Weights of a small transformer language model: rotary positions, 138M tokens.
Each number is 200 + 30 x the weight over its row's rms, rounded and kept within 0 to 999. Layers, rows and columns count from 0. The size before them is the row's rms in percent of the matrix's.

# layer 3 MLP down (transposed), 320x128, rms 0.305, rows 3-10, columns 0-63
105,131,226,171,230,228,204,195,191,212,178,184,171,169,208,157,227,166,213,258,185,217,236,221,198,192,236,191,201,153,164,205,197,150,211,149,164,163,187,205,179,204,248,200,195,230,210,231,248,204,150,245,219,197,204,237,165,188,175,180,193,148,195,199,141
100,235,216,200,166,185,220,177,243,198,238,203,194,190,204,235,214,228,251,207,178,168,175,206,188,203,200,224,199,192,227,210,248,219,160,156,176,197,201,212,214,175,139,174,158,185,177,203,217,174,186,207,178,251,168,173,226,220,313,193,228,186,162,230,224
099,196,181,210,191,257,153,166,223,158,202,207,198,220,230,157,237,199,153,214,222,241,161,228,233,148,201,221,211,201,212,210,208,144,166,203,266,203,220,175,231,241,218,167,203,192,194,184,228,167,171,233,185,185,205,230,227,203,200,174,219,194,247,228,230
098,262,149,173,211,250,244,185,207,164,210,285,185,236,148,204,210,166,149,200,184,194,238,208,225,217,214,142,215,220,234,145,258,187,204,243,181,150,224,143,215,164,233,222,205,208,201,216,204,186,221,166,167,230,227,189,163,187,259,200,207,217,215,193,214
099,228,271,209,196,238,210,216,196,210,264,213,208,169,156,208,234,252,283,252,203,210,164,233,178,219,231,191,210,193,231,176,242,203,234,215,161,192,190,214,197,213,219,172,162,221,165,195,201,184,180,187,203,173,264,184,189,173,182,203,153,211,196,232,236
104,201,222,218,168,171,217,220,128,219,171,203,221,168,182,229,207,200,202,164,215,207,164,221,182,243,245,171,171,208,187,229,170,215,195,189,278,231,218,182,232,261,222,179,142,210,211,225,157,191,195,193,197,198,263,210,220,200,241,226,175,281,210,217,224
098,194,195,117,128,206,164,259,189,280,202,229,193,172,241,212,173,257,191,228,187,227,190,201,228,167,183,167,205,132,181,168,167,232,223,164,159,171,227,202,175,191,181,171,200,201,142,240,243,167,151,212,226,206,163,191,233,180,200,233,230,199,185,201,180
103,163,236,193,135,182,261,240,154,183,213,177,197,182,209,162,202,181,203,174,207,249,173,168,263,242,217,201,188,190,196,211,206,200,211,174,197,198,206,255,216,152,182,211,183,169,195,201,181,245,194,181,130,221,257,210,207,191,183,247,216,272,221,216,183
# layer 3 MLP gate, 320x128, rms 0.309, rows 4-10, columns 0-63
099,167,246,187,191,249,236,217,190,153,146,192,201,176,195,221,156,198,225,194,246,227,186,158,146,141,225,210,255,185,168,206,154,138,188,202,242,226,224,184,202,194,200,153,213,206,237,205,191,224,222,208,191,239,208,189,186,189,182,223,162,141,265,189,237
096,186,148,216,184,230,155,218,257,278,262,216,166,216,201,204,195,175,171,237,197,201,179,208,209,178,159,207,226,211,198,177,167,200,205,216,218,228,213,177,170,170,205,216,228,148,198,154,191,220,206,232,228,201,206,147,225,238,165,201,223,170,187,177,258
096,182,221,245,142,227,156,181,182,208,230,211,203,184,144,168,176,219,240,184,181,200,190,236,179,205,169,219,239,242,185,160,249,199,226,252,193,143,166,230,218,137,246,241,199,221,194,180,235,156,146,249,193,181,194,202,160,215,154,228,221,193,229,172,191
101,185,172,206,219,208,201,224,195,186,134,217,194,179,252,196,197,227,239,170,156,225,152,212,247,199,150,173,252,216,265,253,197,176,225,162,197,165,196,229,219,228,260,201,231,153,181,179,216,195,203,198,166,199,184,205,165,172,213,175,198,169,221,149,223
110,158,233,200,214,197,229,210,211,233,197,249,215,185,169,191,184,163,205,157,197,195,155,196,203,184,260,219,208,179,217,235,177,258,226,193,263,231,206,169,181,214,221,153,196,179,195,216,133,173,176,195,212,188,217,181,215,216,243,201,167,261,232,172,197
100,194,255,206,154,185,246,226,206,202,180,184,203,194,197,224,195,233,148,170,161,215,183,189,176,191,161,212,242,190,161,177,212,244,195,216,256,210,220,199,260,206,174,197,165,188,220,222,195,216,250,253,230,205,175,158,222,164,146,190,193,183,188,231,192
098,238,218,170,203,226,219,213,209,203,266,189,220,214,201,190,182,170,220,208,185,211,229,253,206,191,210,215,213,182,174,166,179,247,234,184,198,218,243,174,183,220,243,182,166,210,226,215,172,170,216,170,210,154,202,236,189,186,209,193,248,237,212,153,209
# layer 3 MLP up, 320x128, rms 0.316, rows 4-10, columns 0-63
105,177,200,173,190,248,222,215,243,224,179,253,201,235,183,150,180,255,196,256,201,178,176,236,198,184,191,201,191,168,191,167,191,192,205,227,221,192,177,245,224,241,196,193,229,274,226,204,197,164,205,197,218,170,169,201,220,225,175,205,158,140,237,130,202
100,171,137,217,184,206,205,210,225,167,177,204,185,172,261,185,174,173,164,212,221,200,168,212,185,227,251,242,209,225,171,202,196,172,231,199,197,197,257,252,188,248,228,208,205,230,221,240,155,207,232,214,148,146,261,212,158,254,184,226,163,238,178,238,203
089,105,220,216,239,166,196,214,234,202,192,228,218,202,224,193,265,178,215,155,194,189,167,195,225,191,244,157,163,215,187,199,174,204,228,207,231,210,190,187,217,238,194,179,197,262,185,236,182,243,224,246,180,173,193,211,218,224,193,153,214,217,212,192,234
103,173,150,209,199,189,147,181,258,208,257,184,203,195,189,232,190,192,191,197,258,167,260,182,210,247,190,190,161,202,202,224,201,199,194,146,211,167,210,235,149,208,204,173,225,191,199,176,169,233,159,179,195,183,173,202,222,210,186,188,261,237,247,132,203
107,221,131,188,211,178,166,170,197,175,216,239,197,241,208,161,205,148,185,216,243,225,173,177,227,254,200,209,214,230,199,205,159,136,240,236,180,192,175,216,201,274,190,202,236,219,185,207,165,207,197,157,183,208,206,186,194,214,179,143,168,200,223,172,196
106,214,193,221,202,191,220,198,188,142,181,164,229,279,206,234,270,226,192,253,171,212,235,214,167,231,179,190,205,212,257,193,179,209,245,185,169,171,197,170,249,248,157,134,226,180,184,184,183,182,189,224,186,230,240,170,142,223,238,200,183,196,248,242,191
101,194,266,230,185,228,178,234,184,182,178,142,163,214,140,203,178,226,236,202,150,180,192,211,222,183,182,229,174,172,154,163,170,193,189,203,202,161,231,160,168,182,206,202,220,190,214,178,240,189,196,226,243,170,239,112,169,231,202,196,231,254,199,211,264